Each number is 500 + 40 x the weight over its row's rms, rounded and kept within 0 to 999. Layers, rows and columns count from 0. Numbers have three digits each. The size before them is the row's rms in percent of the matrix's.

# down: layer 2 MLP down (transposed), 1536x384, rms 0.214, rows 740-808, columns 0-95
# up: layer 2 MLP up, 1536x384, rms 0.218, rows 741-809, columns 0-95
down740 109:531505469459479506457533535517516472488499482510504485504469479505554463477519468494491496489556464417571511575469507572403496556467381405513491511528430508387549519563392548468538541496510510504428453505487548536470494465493514528560487487518555474475463511479494436525478559409494454539
up741 077:532500470511444558510484471535522474481518536561519543490517470566544498508512470507551473553530532502436419559536408531559530557477498497519482458566527459514521406439502460451529459545482514531503570541451468551485512508492432552520461527499493529510462528471470470483526526574528489525
down741 079:465520458524495482459585491515442453451565500471429433476481487530483544562430437511493519457448444464441547458527461496516512464469547459499450508522524455529571488541553527570453540474485523505462514457534525548524457470477451511530488545485501524475487475452444469491499505568546428512
up742 100:553498474545546527493505532475538523450493393454547522458492397487539447501485527532462544483487508525492508541548508524495523465514531485511568448522467497443499514491522455533481524579477503409469403441562487524514418504435474555463468468505545462525523581528503506459481513568539500526
down742 103:513531570532469499482552519563539495497514546484529581489578447482481422568479489491521479520471545557507555383560446506499455462526475581479552493436516477483529499524499483543496497430538493512506491511560509427510555429463480478513462499556476477480504455486549526508486485603534472521
up743 106:443451521554502527554529507488461569488502491494547437520517533521454489620451494452471546501419503503489481548432416474468516455446440508428500480516550461460515468481409489509573454504497540504510490537520472489503513499547523474517488469423520474398494436519522443403394524494497648494
down743 102:517540479508500536538557526446525493507559486451477486477523438479521549506472472492477557489489479536525472542475467530505465489441489448541423562498448454440526572467451470478519400498558451514548486491437524480477469462459474504483449542466487506482502590532413528441466493477590512433
up744 094:454480480544396515493495500486475522458416431553570523489460455461498562556459486389548442471456399542545488470506538511460584530524475552510520540515475502443491489495510477509525461479461511496483530474508486490533586458445497467518544476513476466445497442524433513571535586476565458513
down744 106:522571484453500460488489495466493521528546492490480459474563571512540524395540556499444568504522485502451424495493498459492476614505502526543463521536543489511434452552444466486547521552473504432452531447512570511463460475497459494569499498420552492536579541558465470461522540526461523481
up745 086:511529513437534517489544487583470504505423476518499515468458524578550522441556470529462450486453509522447447492563521405484458538534507426465415416459498532479515551487491499555518507560499516556456451556453546462541476492497419520495505479522521540502525529534486464484542498522459444557
down745 089:497447518553563453463592480536507506411581568528434452484579527473453586487464508574501498490558492486484480463522522430465510494509407514503428475486518492479529496460539507556548484524517521493520503468505534495449447544535487513473520497524505526495462563504485616549536542570534472487
up746 109:552484487513472512477496477513530542493438497502477424522474484477518477552521466492490494563557441460512436469485500539525490518505505519485501497503478520472511540572549411475612478550432547550516487490480441521532463487586556567443514521467439557507481506530449470549577485428512480485
down746 110:510419521479504492440459502500454499503530507580495537517488517480541518477470482512531527503489498510465550498465538478492501478531555571529462499561536516483450493472478535463471483478503437497471493460390414469496481509469514503510546494417454550466524509505481534484497440480442489457
up747 098:528527516548490514496489499458495528476493522475576491487509468465512485478476488470520535558455439504499451503541504550522509506525505538530517522458594562524498516560492545499481553502509509444556474539531500426584505498501528508491497504446579567511467561467466572477548516450479526496
down747 102:451483535565475511481490478536425534417502511492437547444504636561559476564549513507469496463508498512566529433558512502507485521449487550547527357540475501491531516517561445521483423490452546493465571486532458489526507476477521459594559514478524488500550455481498483453490539516477471473
up748 109:546493527567549565473381503465579476527524624464513469517522478492516489499495486485529536499617464485548573525574463466463564481456435483463470489524515458503480450541462550477516502577446525583509582499470484485453470475474569430550509497514504486470454525471568499546460500490487540535
down748 105:417611490421560540468457508460525463528504459613459531525463549468512491557574514527520547487491541490448509522502492479516465469501512536544461513459476560468430550490482599465493446516493466523487509434538492457520492515541528460470483472520434463434525448469496486441532469453526457487
up749 093:448474461449514489490524471575477529555486495514444458508504511486508565509456474559545431495477467532472506489493499539494514555482438482459580501547442499518473467488432563504542490473504522520540463553489523507529501535540443590500524556379480447531577512539449517421502476498454456480
down749 084:484527437483467535555467458389517505470522451473538451521543518468472500497510499428462466558509506508508504497536488480467595523511522449462490503533470458489491484469603413499499533473503559565497512478476511515498507592517483490471517544519462546491510481557526501539470537518458532475
up750 087:541468521464492462463540468492476521501493521516436518455513534555465511493575505478486594495495471556466596526534504431458531501533491496495497440511469492475468551505527476441437551464489494465487524433507560546516519520479567514514417537471458516501547486565529487458510451466494501503
down750 091:583499449508453510498503495449554523525446517544529590490454431511607520411478420526463541511489535502474561519473453499501546471570427513484478549459483556493458488530538512518496491538503512573460519435503443516492448494536463460510555489454546531522575462525494516483466513525562558526
up751 073:451463484476524513435547544449517583488489506533519552557492487523430464440462465477499549443517542444451451560486551503484438500512493472504557549427494478519565455528533500459485488541518522491513479529480470528528550446506497497468476437488518495513488447567536520527480485543493468490
down751 080:481534548552505499507547472504495440512503544512522492490511500590562576520556507497525462512531546500478483435482417513535495524525439521451445516562502516489476557399470466562576544444536494546446532473532490540483513492489489508493577531405560444527510500603532478478490523506495515506
up752 105:499494545509480475518438533519455480455463622507469495505406484475565508529573476463544458489545488491530476527524509463581471446441599480510480425513534489527497516454492569532538529542479504518521461553502502495546565551515532539477469415538488505511502517536475445462513567496504513484
down752 108:557530441532484457550536474578456537500552483415450460520480469525437478544555552484521506426483522502495555392471496528537547508533480476534529512454521520547384510432479437511488506549438452531487519475364491519603501447459530483488531431419512508480533485508458439478513491504497534567
up753 091:523487498551617474464449510446516516479490546527483491535524415481424471492541510478526490497504505576437531565509518501474572460506472466484502450493468436518419460530468475505545469587495574496525525404484538519504545496494491541523501467441542532565485559478509446559468508462481442501
down753 094:491503578497516493527492531537490442495461483464428479485463507531510540396503489490497452525517521512495503475531429573434504474463472564526486457494517553474532571465486576411535504554505527465552391447506462525498454493470480550467494496462520590482464462489546531534455455501485492500
up754 093:561527515461491491551572471507443457533448512526513485485519459478488503638520501525483538588462497467437456493547476405384495472509491482521433541515512482455501503537559552564528497463481544519517485459421501608462520455489500489566481492527417521510466548502470471506493438522470574538
down754 105:528536430545538525495511498497509548489507479531484500488532501486548585505488466500528482560557407505426438495545518502502555508517496522577568591462523487503483486550529515539452459499525474493507536494516485532512473552514457524544536479521546527439500462548493524564497483568468442539
up755 088:489515540466535545520413512409533476566484464515426566445556511477440560495496496498479502506482485445436581444491449526478484498521582462546543530538459475511491515513448505538498543474502506546508483490518498480486564522520465464550497530433480474438504523496470442516527505537549483524
down755 077:452446482507539493492566483499508421424547522491446437537501492475554531406467514464467502521584517492528518462452503548470487492473480485523480549515523482504478457482527507488484503523565511475526463481466510480483474473450571551512598503453484528571472499535565611506491474400507451524
up756 119:467526436455494545465515472507474499535492462467528531553497516514507537543518543489559489567498515488515515530508488463537532523510475507503551481457491494413543465467475521550491479492467481484483456528503503592509525561480484501536582424554466436581497508442514502509517527465496448519
down756 111:461463488546506633540493529550565522478483516445497542484472501505445521517546491559421453451476530507521474443559453428532546467517469501535540441538561547481500574559564501510529495499518467549448558497428551479535532437523481493521455466545398580510454534501483511557568460533578519512
up757 104:515490515514530560486443508490452501556503502508514517481475501513488488523539528400477511513470514577424533560509517558450474497536516560493488425594461494483530527527523457564589503419513545470515479425471449523529513527501527519451467542447465480544536524527526525514480478481522479495
down757 112:544487554413533539431590532515452475526464509491436465463477517513471504527456454458554493500480424444495486479522525481505440437501506504449467521533506504494446468494520541595534440514496533427469521495488580465489442484458503496514507462594426496463508572506486456457445509490448439591
up758 097:527570551496526505508518485488496507473543454455508499424488446449453501479512410460404500535514469578459528520537504478481482478514516450515507484522454583534547457470470552491519428498462434499457553474547544499524472463492550505480499486447474456508522489538454546498513438499514470420
down758 100:545457471492555524487487428450457525480480550501494446454493464467499457462476564498539474503460479457510446503532518381530485515447500511490504590488528466561515488484451527447506482505509506535544485461445497469445448446446473485433456443444494559526512544449495472486510475519493507528
up759 091:520497474511540489523487445555545553454532500499491570522527507526526484482506482587553498532471518520445446499548541533503488538495448466469563479461543509407489546492563452453535508508428432487522480499469446439489507412491499468495530472563429508532437451565439486496468502452499427497
down759 092:532422483511538478460531513426447547493504448468534532504538536488476414481525562432468489528503507555509533557503454470469469482476465521487456550465539563460494480437568478542478585432516472590529564488481455486475522499460539489482542446525506560465541525483472449536546535522507499517
up760 100:542501487511438447473493503538460489523446511518504507540539451547516481553508480450553418476508514454501516495462533460517482624479494483516483462507447461528523485467561534563539553519507601388457502539473435493554518561481494477476528517460571442540527558453478499527549451561516454473
down760 100:529546507524490555524545529485515588422511481473497472530462474449531501499494471555463486492528495485539505565470445443486497439516491481443474538513443559473575494502518475496483460500453574549543634505536500499531478506493495456531488466461530491523582508503565516470439472458506520441
up761 057:492533458417451484537472581386529491445465505489499469459465550544606510443463469511446508458476486525493470562466509475510556529578509488539550444490522475392496487498518442488535520458500453542523460422492503509549482472518506446501499466521489480498475494515586503482527454554480456502
down761 078:497581516479469551460485547463601521520518520419489477512536491504537480519499508481478546427464489439494470464494498501489548459504522499500520508561606482494434520488494503469510488571545416430474510543467578511502576471460373418535506525487498517520472549497527482524548489430536496484
up762 095:508457552470537507519493485521493472499492459445451502478530503458539588447457521478481490523461510441563562546522496493497534613476523433440502484533511527549484476555531551444470419530520531524514472510466443473560518501478567503468531446516434503472546441466499486509471476394471443528
down762 102:493489576518500507494550448474451543568517513492480589482508504515539495573505540443476503457465528477561449508445507543499557549568445480510520461508512518563509487570490508444520467439447529503557411483512592561481558496502491520452473495403466609482595465483458550487514550565453505521
up763 115:536492474514467510515505505524470470511470481510435499487463463460537447512505485549420529545453545540447457536520466518471521534458513520389495471532433503448470496522490480521541522513489532578493500457473556500464439523461468497501504507522486510556522519586465605521550424456460487484
down763 111:470419568457497605476464513464543463496441452492516525500514477530497485437548494506506543474476558526500529478525481457594484540580523489501551521490542397531472503519516512574480546539621555463485480481467511453458489522573505539534562440534517527557491575486472493533515508480471487490
up764 097:402502497538488473526513496505586460495466512532504590517451555461521514477516516486486424481506541469469530404506494504510443553554482416528496438509520531489446440468510537514571517478454465487525567533477524540498492487472498525563498511541467485533515466492594453481477548465425440492
down764 099:521534469538540513481427499460503484502493563515508461479489500503445513514509435492456438443470515505483500448556484551499504515424530517552492435426493508446476477559516437524513498531519551493513482532522487602540490521568574572575550534437568523496567479494473468499554501508539468510
up765 098:474486444488536495494534501518442509481455454445374539525487529549445499494584550484483452471480469473528497457469495433455487569521473469468593488488480498461502490520440351539502547488500477484547457527451474437502485493575607451467559482494483520521445549550481488494317484520521519550
down765 093:511498523516516534499469557547502451520517585583575561481471475484456453508467529493503525484528508538512477493468522470452539549522532521540460479576533522458559444521468511526477498395501516477521450472622552536516506424507454476534444563475475492520542508495493546461566479532527559446
up766 081:491603474430469475498371460429507530474531557556491493488487487489455455460456498534584470524463486459537523554502446534510499513550585516469428476417466506519530519515548413502525414462440456476493522523523537506513524532483524527565515496521502506489424497526535521495473484550552450539
down766 080:473501516491449458511504542516475443518493475481491477506514518551537504543496494586498575451509470534511519462592576521504503512545530408536475445549476506476495480455467581452544571497509492529546452478426446490513537488565473458371501475464542590503571453482522520464510486466545553504
up767 105:534512491449425513475506471543466475529513486533504594529499539522503541491510512503419495471428459463516511559533507468566492507454485474499486499433542443512541546520452578507438445567496522488472507563506554486545570559516502533544531383512498520526447532515452463508538529473516558499
down767 106:517526497505508487519444522478558516503508571540502582502503593494467423499552515477543495485537594497549528513489521543487503459520535551540552476475489497479543564392551452437489455499492499470434515507487490479507565437554469496437554493579482471459427436449509526488527458538562441482
up768 105:568489478501530481507492455539512493521483486486411578532539555583536554461452475430493448461457469571508453531495406501507594429500541454526557496494513463440575530464536496501447507459491521452526455491464425527513513462472495475446506521479544502490524471474539534465519468475448468496
down768 108:426457513468453511429547453481462474524460502405429548535508508474414501482508544506508529387496484422513456447507482470494439486499478495548476509536478527479453461433542460516515501432529488519541491552603539486540508437489521445442500545440578485541534471548400473479455483516500487469
up769 107:519477517503531560466379537514531551540516483456487420521470511571522492551582495464463486475582557572497447514504484522498521469484396486490549515500533495539433471493496509493618566551533475467523485434541453453490516457554436538471518511509534477451486494522524423501471505473406522459
down769 106:561467490508470555511558510451418544448503546489453556500471527492538565473507490426526440545488466479472490463458486459503423546518486535469418496473501460501460501557526546496533507497489492483501489550509503472538504458538523480458521400507476444491488462463456501478571467473554534499
up770 099:487462471465557492506459476475595604561453458471577461445487578529466452502470493410472463482615504496424556500488483471457530468538521506513491455501454454427441426448494510492538472532529500520510494468535481474508546476500504475423511532536527556485480508492597474468527476505475560506
down770 098:501483422450514467478512423593449530511491498520523610538523483488472530500505537517528427506487446464496472449491485469551510457416403389529506472572524546546415517505462455508510481479517524493515506489476506480455589481435438449571520518580498485434506492454471474489529502514513471498
up771 110:496492482587471508370509455549492520533497452484418481445477534473483550532550528543508579448562552523483515507466523583486501496502491439517487464560517509459445474487497538457517464502508519441505409480614482475480470448492503514540499496559446544490481516460388525491435541445541419553
down771 107:461531527488521444550561534465501467519489546520446466533496537531508504573531496446464508562537462481569498524487522528519476519489405425536387464500439491501579455473451574505524497531518553492527431504466525593389576479487507546487502518423467552497540472492555518573445593448582581514
up772 113:570441583487475469579436460425570491492525519456503534521533460499514507477492534430437497492454383457531521450520555416464548478591523467483535464494490502551516542506507512506478583479487558537490538526526570454492486498476536467527531518510491502500405560494553520535458499506527536497
down772 103:541489468505475508480483508485479470564533479476575468533535452528506446526596499554487525512457480537579461422478462475513448490583423511494484502481467521549516462521481474504464462490452426479503449564519440503605470560475530499483530474494551479465490483482471465551489502467561464500
up773 108:533502526378576532520545495562493520533462491472377553571534487476444482503529476492488526456539533515467505481516449441568451501476554530580489479473449467515507439502449501521558546533509531528523442473467565470499442506488461445554523464530528483499542488483472449564503486499483523485
down773 094:479481521548513466521498466492488566453460508593508519519538532515444425465500461411516531474542547506476497525516498452471429449471487552541531463510505503484513444540502423476511465463499508444442567561539438418516471483509462506416499513541450490482441534426394526531488479514486433501
up774 101:434500508509495507528532474482529478474524464502502544568452483561527486505540440464497560437461531552443497477484487545550517524539486486576470517516467611547482530533512554511523567544484533477488522561496590421524484506566472441447496509511512451440414530548504475546470497478465438497
down774 102:474503446458491474541496482471497578429537462517443410591496454502390510452532468459477513493556506496473513510457522507544483455492503455561446478491573500478508517521478531568509560577435455449501538467483468493527494420491520529482510538478509527509482515540499430507486579542463484543
up775 101:446480490500596548547478525563486581463473432467530458495495536531487419465547470486521568530530493497492469558497473508535527545522553482526538494520466578440447508519527486470471493438536483577540463539497459482465532547559535395508479597476509538490481494556460516448499507432475436580
down775 101:445448499527520501438443529481491437488537523518491479489514499604529462469397515476455571493485479478527484497479456536525491532536548514492455492539490531413512512507469544493524495489484566519498556487438527506494432489445472494467464547535546566488487495493462519480482490474484503543
up776 096:525474532493520504463499425531455434507494496542484447453504551509526554499447503503566472490467550483432506491487463419485465510421468488549524447531516515525526451501448511502463529522520473517479504473518449576504513514557505513584502508484485550443428540554512538484543449476383468502
down776 095:533512442526521498571423455464530463499514473510585553525444430506484490580466455584490483479444495493461460447474571487464490587492499510519515507537485490469509528531553559499527470481512525593475540501488508452492364513453459556544471514447535502467519501511474467588479493471473565443
up777 091:493511537499441539537483553484463515473486509542443538496538480439534529509493481561493535531516546485471494535538456533538433498491557370503460485450493484421534466499490495479542403485526491489524558531512479494447537508587550473422519518486490521530502499484497525448416441490481508470
down777 093:522504484491540532464525520534473555503529426478462612489437497565505472461527471475539513565546541424560496552472512560475546530491532517483537475546572573578558519435522506465491503473501464535576506461557550533470555477545473546493489454556530529541517533562519515488550518544546464518
up778 093:492468475467506544606495515482473480493495506528478543517478460497457603491391565461380493486482546477473485596527494442535464507584507521478520482505542527484484550478468528579495486510453422560513508538543471536477499535448509469531470481482556526479395528463450520417507460476468475468
down778 095:500467485518430474526440514506444516512511437505532462449507465466490486485528458498497554520512470548512486513520503544578553505483446510522464501538438523525505465536517533507486477544525563448544479596461553541459440557456500540521536499561448490580474501504509518464478400460478470492
up779 088:509554506421491460441491541512469505516467564434437509464521363560449504526497585546473589486500501492440519473500556552516471490409489352515508467498526523541494507485464513479499496480553526536527497525481460496537504473545483506459509447451451523477458507569543494530507531486528521505
down779 091:499528464453522471541559575396528443526512502514487459461466456458415525421502491462537493489573500482506490536508524498525538492546362441464443559541514529535515512535590526451428482490474534564471505535533503468551498511502479506519479549494516530424413607495541453530457473482512551494
up780 114:494437458493442490434458491467490413533570469471466571549488490569493499525488531487496516476466491490504465437482437488516514561496477511498492473510484455502452544532563477495550417515451473603537482498504498585549539515486481564491454535533489476515499521500505486549511609489458483491
down780 108:503502496517530530476453440553465477480498473405495502406532484480470461531457498520510508589437527436435450458509449466443500517510519550401504452442532468566459470448495500505524488521512492601436576438500544485453536540513498465478483471439387484509504463546506467452500539558494420436
up781 083:512508455447497507527527489483535461505487490463495562506570585547475471536496583490566540453490522503451521454515513457520463613546512537443488555428526511364468522486543529488530519476456549519511512579471502479460529520449493575543405472524516535522441494501525546555520515459522499494
down781 083:517517489536485416482510561493522478542528612487536482504507509489550555402505477537458519485494509419505458468446473534550482428558490451459535445489537480526477545572473434494516462462486437486580541480500512509568483553507507509524516468521496519509543451435496462541519471549454541517
up782 096:499561514469524548449490455505513481485477516524509503521461443553535547463507477522540558552479501497497471462484547425498425501488460434587522464503543537496522484510528448488471547492479479421503550502468502475512404500413534551558506509428551461474514527569554488580445512481493448459
down782 082:521505531502485501527520468530419433443547535504546518537457521522513509546575504459470437524473481528545461452548497544537513472399500517591516452475606474500485442547446487445534436531501464507415532449537508523572493476557465492494526504518501454492500458500482506497513474566445557507
up783 105:540470487501460514500576446517492426474475430514592462540531516464586491533483539472474508517476495502494531480396471540490544518523496474498486549425532468462459545505551474499456472455513553485428519516443464500520478512498484492554554486622508561468451399456523571485431534497515565467
down783 106:478487482385519567524471444548528510500511488570528538468518525473522520460536488427545529477519512484516508537492501534512544492518485519430494576501540511570476513498508503467554566500471484563501452533486467521413521511465519455551419542483484561502422517503488503445512436517505529476
up784 108:496505536490509524478489548546548456522505457527518458503440465539519484501379497539516475505420462554544499499529466498502468586576632445498546546490483530452532499443490455473498547482505505545541483484428474499522504552515496485551537562493426458438487429507561542459529516476495499470
down784 105:529501480557537529591449511536454471546571572489552455606527509501452516520505521519430523481484495423477514588499449607520464538512557472478523470418551563459487541495490448430539500490493583541479469399535496488559516514550485527484484516477517441488532489482476511413532505475525522516
up785 101:483610499467534507495585543425511463459464493462473462537543581543480468563559440506538473482495529463493573509527548469511573467578471498522495579507606450473540554481525454514531527534496494545496506550476477552497516432491501575454492518488455537461558441557468514511502502469494498525
down785 098:522506484489485528555518459530454464487529497461474418502457455524483511487547526486507514552535515447551492574533568499547444539501482474474513550554481458493451547520476506463492519455574509543537478502514517538491503526489529529447500462501539524485484454504472496462451476462463479523
up786 117:473521491454488442477488578538557538509482517487522520417452400483545486465487492495552494539497544469453513484527491491483511502514556536498517493476487462477466478526450488579559494383484503528531458551506597460476530509560536496453487560501546535496489515493540421523485520503499519479
down786 112:489539608459483513470502554444522475491505506505524539560493561558511506448440515481596491449451470388471476533528509464553450533550522554548526436478449407458454508571501547537511452499498496508545563466453554524486476486510494528401575430506518423483509540526490493460491445527422416619
up787 094:511530524456493492517501449456514442494503523497515539535533535513514484502509549474515594507537494487508534441550444434406525505473509461551544478416509481445538490537498497476535509471508523540425546487464499529440515553458465517472484508499495434525464537483502421460562498507501487489
down787 103:519525513537525535492496521464501445503465516499530549488447549491516476469486508540487482510467502441575440440518570495526393459531476441456459537493579430458569500590509469466489535482498473449483519459490492492541477436483515431512463480522446504557498528577477455487490490515422473495
up788 101:511455559529502608522454471489503479475462507545437509490570542483471464487512509538411488464502532491536480482508400530525452523528546414520511518505487466523564488491515465487571559544527492551563500544507504485428531492529509467557514504521496527500483491510468558480447510525464475504
down788 100:475507474534489503495594540500459505474557394480534388441510466459476457555450527550505501488578472489559476433491479470582560513510525497514462512539458491583534537473500445419467532488461591468491487522537534491532549485548495454462533488516504469498494503569504466517499489484536466502
up789 104:468515530530484461542406500473496494528543534478504535496520499413493498503414551521524534431502499507471532461395490500514472474478447423492479489470530509504539489480499607494518462544507512571468454566511484534510443448464479487492505423536501579439379550549522529440497539442546445455
down789 108:472507443573539526534496557457524536553492442480552565536517549507495479479516491493450511504504554522555451432445479448479590497521509518491480512485563413575559473445420510531550553481490504521538437542488531518556492427476478471506518534510523529549482533535468497521530588526487563425
up790 096:585504432556524557413539569496505539503513506495458470464515507538492532458573459496521516483481509456500365545597469430477546457558482489499502538482519464540523517640547525458475525585534497462590541561525455564510508542484473514460499526448500513417482566555521463458507496425459562565
down790 097:437446437504538542499483470477483500519488500498515576483514538484495487499528513471496466456486476514477523497537451471459502493565498500507481494490464537469471482449533435459508566486524486569518393571507527535450551531590461483545462533530497504523445480430458508516585464520538519479
up791 096:454517613534448592508460520505579565476554533407498486491502603506524541515381482544453464481451502550516517503516507524521480550471572502471604459481506517508507406410435567523599482582510459583509501486558486501522493537469570435482471499510500478480455469475455524514562448532505457504
down791 096:519473491493576484488528537550443431435530516530507471507504473467443461491487536526471476477533524459538482504497506504550474454509438570487461544515529546488530461491441512492596522522517495533438573456465482480528508537501439491540517539500532485489507443459443433522501495532461500517
up792 047:525480515469450540500452492543510429411467474528500440492464549550455588575496461437381557502495539487468499517520510473458545489520459460545524505526484483488481448510503483488489414434493538545525429428466525489486484481458680553460508482501423549453440494546432522452503489480492493491
down792 068:495478515481517494429498558486474519525537581447505554530558484430494503558506429598516506548522510518425536516483495412528384534433478515485445456483468569489491517450461550592531499509487487561508493528521468514518469493576486461447487473436492486462554462484542466503499552526505509496
up793 089:469408511454490557522528441502538497524465459529493459523576452424586471478526523500538496486530544485546500480511465502550541465503455516491511498549469492475486532517416460489466526478520472521543541467476473534537513481495505489508595491530465499543473432493525461565418442470498451473
down793 087:446505508543510512460466478464500535457549556478513465510508543482518476458487499479475508493511472465538532536554436530471450473458451459457483490513519526572496445504522503535447548538471484496574381508430483486498543552416508536516589461506539534549417535559530536453500424519410545478
up794 091:506510569554539493514489449545454540510511508536477382570553441495482545504522468483562490523426513460562518487537522508524504503437474539519404502525541464521498534550502506464495531451510490478460494515500478485488515495526515555498538466423486507476511494573483485560572485555488605476
down794 078:611490470500537492547531481534533558483431505514477547483467463455437505452568513446474490543478477447442521512407505528546524529464499523536513514526516501460538499530504558548408463538510472469540511478504518487435460526473524480529505482473482509464567514542498445457516515456495519506
up795 110:547478501472497521472557497510451494491483407514445471534464460486512511549483497509447533485491530571508490579389463473494468554502539419564476481590577522450545540474523530534473604586533413456468552522522498476478440527506474535496537563531493531548452531520549491498526603524497432531
down795 117:492499484461480508557566566520512517505501527533507445538536508534553547458462477598466484466459503486468561471503523455534583496515475427485466395499516536562472483543559493484403545477496485468541466532492490492464507473478447413476539487488542535513488567479494492497421520560525522427
up796 113:532454589506533473404422491496449514544521454498490483549489524488476574450485491466501492451475529454438544476487490511497550463476462434447499506572421494406517485520470576482565476507550431560445537480452469534495473549516502509493543442526531548552472575455544491492531479513445502467
down796 116:499538556502526517471518470480459458540552461497505472504498555539449539495476507562510512405523504450511526512518579532509572495549493532479482519495510486461516540577522536519478552525530462567394588534499549535497480570515520505478530523536531524548499561444485553468539462545531532512
up797 089:474499523483477532382464436508460475502534501503471465565508534549450548500496601470472538538454521519399599474569505511511479475497498467509436428407459426461500472490492503492525452449446523489503531489571534570477541495464514472523483443542514488499532511537460502521505459489499508465
down797 092:530561495530413485481505554499472470503549493467469481453475516447507502495469481513535500485575526522476459457573541471506517532540561440529495534533476587483478527468461552457522588481506499519540474544435468496539446500480487489475464430503540501530538495421567534436566461497516545472
up798 076:473447441535524470491535452568442423516468521500518517443455466520503487436582509571492559477481435529480512582470442431502526496501510506513533558440470468562565452496482476436522468484482505542476382534467485529605501429493491480577466478551488428425569475535542550484504470472523411447
down798 085:549519557485472502558478473535566543507463508478565483519521501501505469539495520482565456528468531501523525426535502482501499486515504517451477459522486505535486579532496510516478540517482514475438590514455500435405514498512501465399520593451518552546438512624477510453511530508491486539
up799 095:558504500532483539505517457476537477498497490507492474503452606556471518571498503493490522462429453570484506488505497546480417560469529491521450499461493527512530483514317479498485465475516482469503532579503565483542510486496540519497515457572557490545562476506493491455425526595470513467
down799 098:503486472440485442530490514428422471530489442480509487458468496521515545486501467469517524528498465529511525455518478580493514481540446532456484446528492555517589438473507480470537515465513527481552536499501492429487519500475523454539490517525530450517483519502506589509495471446472505508
up800 089:543532547513577506578537474489445546487506487516511522487584578466590533453548532433540563566533535492456442441582413536506486481519504468437473488457533532475488463498473524541481426556463511515524480467452513480541518514444488476475454474494525518531496534521540503506494437477491524421
down800 087:484461431522539459497531520587475494440448485588432491524509460539516474541542507429446520479570516504577439580512500501490549480500565490470471442477566533489559553513521494482453516479472542432523523555525534518519446545463486517565508405443501516476528490457539521584483566486434507490
up801 090:545487454432492505556512493461553457456527446494454535487537542425488495501484559533535492585476533479566523505499488435489548472410459528496469546545495515446491536511381488520483489525482604519499458446520488571489494441484567526529502498468483527502564509485529445455518506534473478547
down801 088:505495549420484529507491476499466511425508522469512546555413513576492488479548496523450588498502486520518557547522486574540537581491513403496480499522485541515554523474473457491429504515549503502579414550593506538564537504555450537604454484481511540500566482511470479538488522417500551522
up802 093:463524531521537554488501492525431496507482519531544485549494517456461519485525466457447539543500432548502477446516462521462503558526498496495490530478533516497518421527558523470594512536559490564414483524429469531504522499552551481515541484485525507570560467522516512487558526512472492449
down802 094:490559494493531563579489497529547462541513548496531544460514506534540456464523508482518467488484465557528544464542569527514565490530553514468523450538556517540535550552497493562434448569570508528451456460463535509454450561524507483483485491473548486479520549450543522485444477529481563493
up803 103:453488466460503514453498475479514422565552552480521491435504515517554501578510446605512539442537550499454488597505461513424496542484456462558554419505494508462504514461507520517462500583447458468461527577474532492487571512519499486509506528530522511516508494533511456482515569526526457435
down803 104:516505403501485514512431448459483530504456520509491515504414481523472412522450516586485500457480483533480432543514534463434500461449491473483545539450507481461589529507470500512486475466585511439585527529491468463519478432526449550550498510491547522488569529480502562477529573510526446505
up804 091:578430481515461541554496483511435490517482492555503491555646539498529465482492505514455482490461443468518490515425472491508478522453504507495546516530451553471491491523470480484502493485443567518527464531407446601511554553502564472480452473567453475517531386510497516433489514497482562484
down804 092:510493525456521520430479502516487474500566436489468492458463476538556482466525512453513465434522524481483482467472538463478483465519520486490511528541456461495478587473501449486520479446481446572525471517482468534513464508539472471461512478518572436496543564472506484557510473465540540481
up805 109:466525535498490456452567497501533395479536521446547503530471485518514505552495517513526488561492453439486541481538502565498502469499490504562418551485557473486491480536499507461494432468483483476520452497479479418460497514434516545534474465473470588534525527514457507519549484510500384489
down805 105:515455506523540529464503513421522624563552509457472544489473481476479549528499459476517499507492466503535541569525456505541564472502506529497451510500469529501388470482499428459459507487522533487526542514479543609462525526546493519445488483493400476453498466490476502465491494462525467509
up806 092:548453534471522534564438517462458466511488481547449550491496512416475478542572519466468501492493446486522470541512469549403536466550524500409522544561470524475456473433552567489516500528451623465518443513439480572564456531488487489492422533448485531539368518539510406440462511524430524472
down806 098:428547553477492510430523527477523500467487477467479530520489459483498537422467473423480518586509518481501530527465499413503496496500506593534528486533544518520441499558410552496491495505491543470524571525497480542466493516491442457488501477501510491530512533481535539524525535481506543485
up807 089:478478490512525460512533484527531503495457527542446525423531471460517553499583497502417553435500544559522477525525498489441470442502549452463502507464461528478462537521493493449564512532471494568513571493550475452543532509530527435470567451503542465474480484503483502483478450487553533448
down807 096:527464502507486439528480535534515514498496433489598450468531512530516498533490518527518466529506446480541507488521491555556500483403440518555488491542540471449448465537488538514470523560519501510494456399501541481481464424503525563518434511473481472490522490440504495479488487555462429587
up808 091:425530474411459433486538446559458485453457441464479562529469442556461436473392481508507517476466530422529509483502478458511465511501508494530506525519512473473480499483471443481503514487549502479532496542438482516477487516527500539549490510451520480476483548587531523522564449567512503522
down808 088:476533511506487466479538536488541564482571463464465528563468436429603571516514516520546552511504461373438472492498474494381497548470475545462518537536515477484542511545551526524523479469477454510488511492478492469569481500455502545547454498550493503522532555543476542453548576504496568522
up809 105:496478457526524476446481544502499609445552463461505501571527456465489495520529521516548491478530559522495464536542547576494481458463581423442523493470518441473558504463442571546563468462543438470494482483472478518483454521550553544479546531486485564516456488497524489421527487574479463532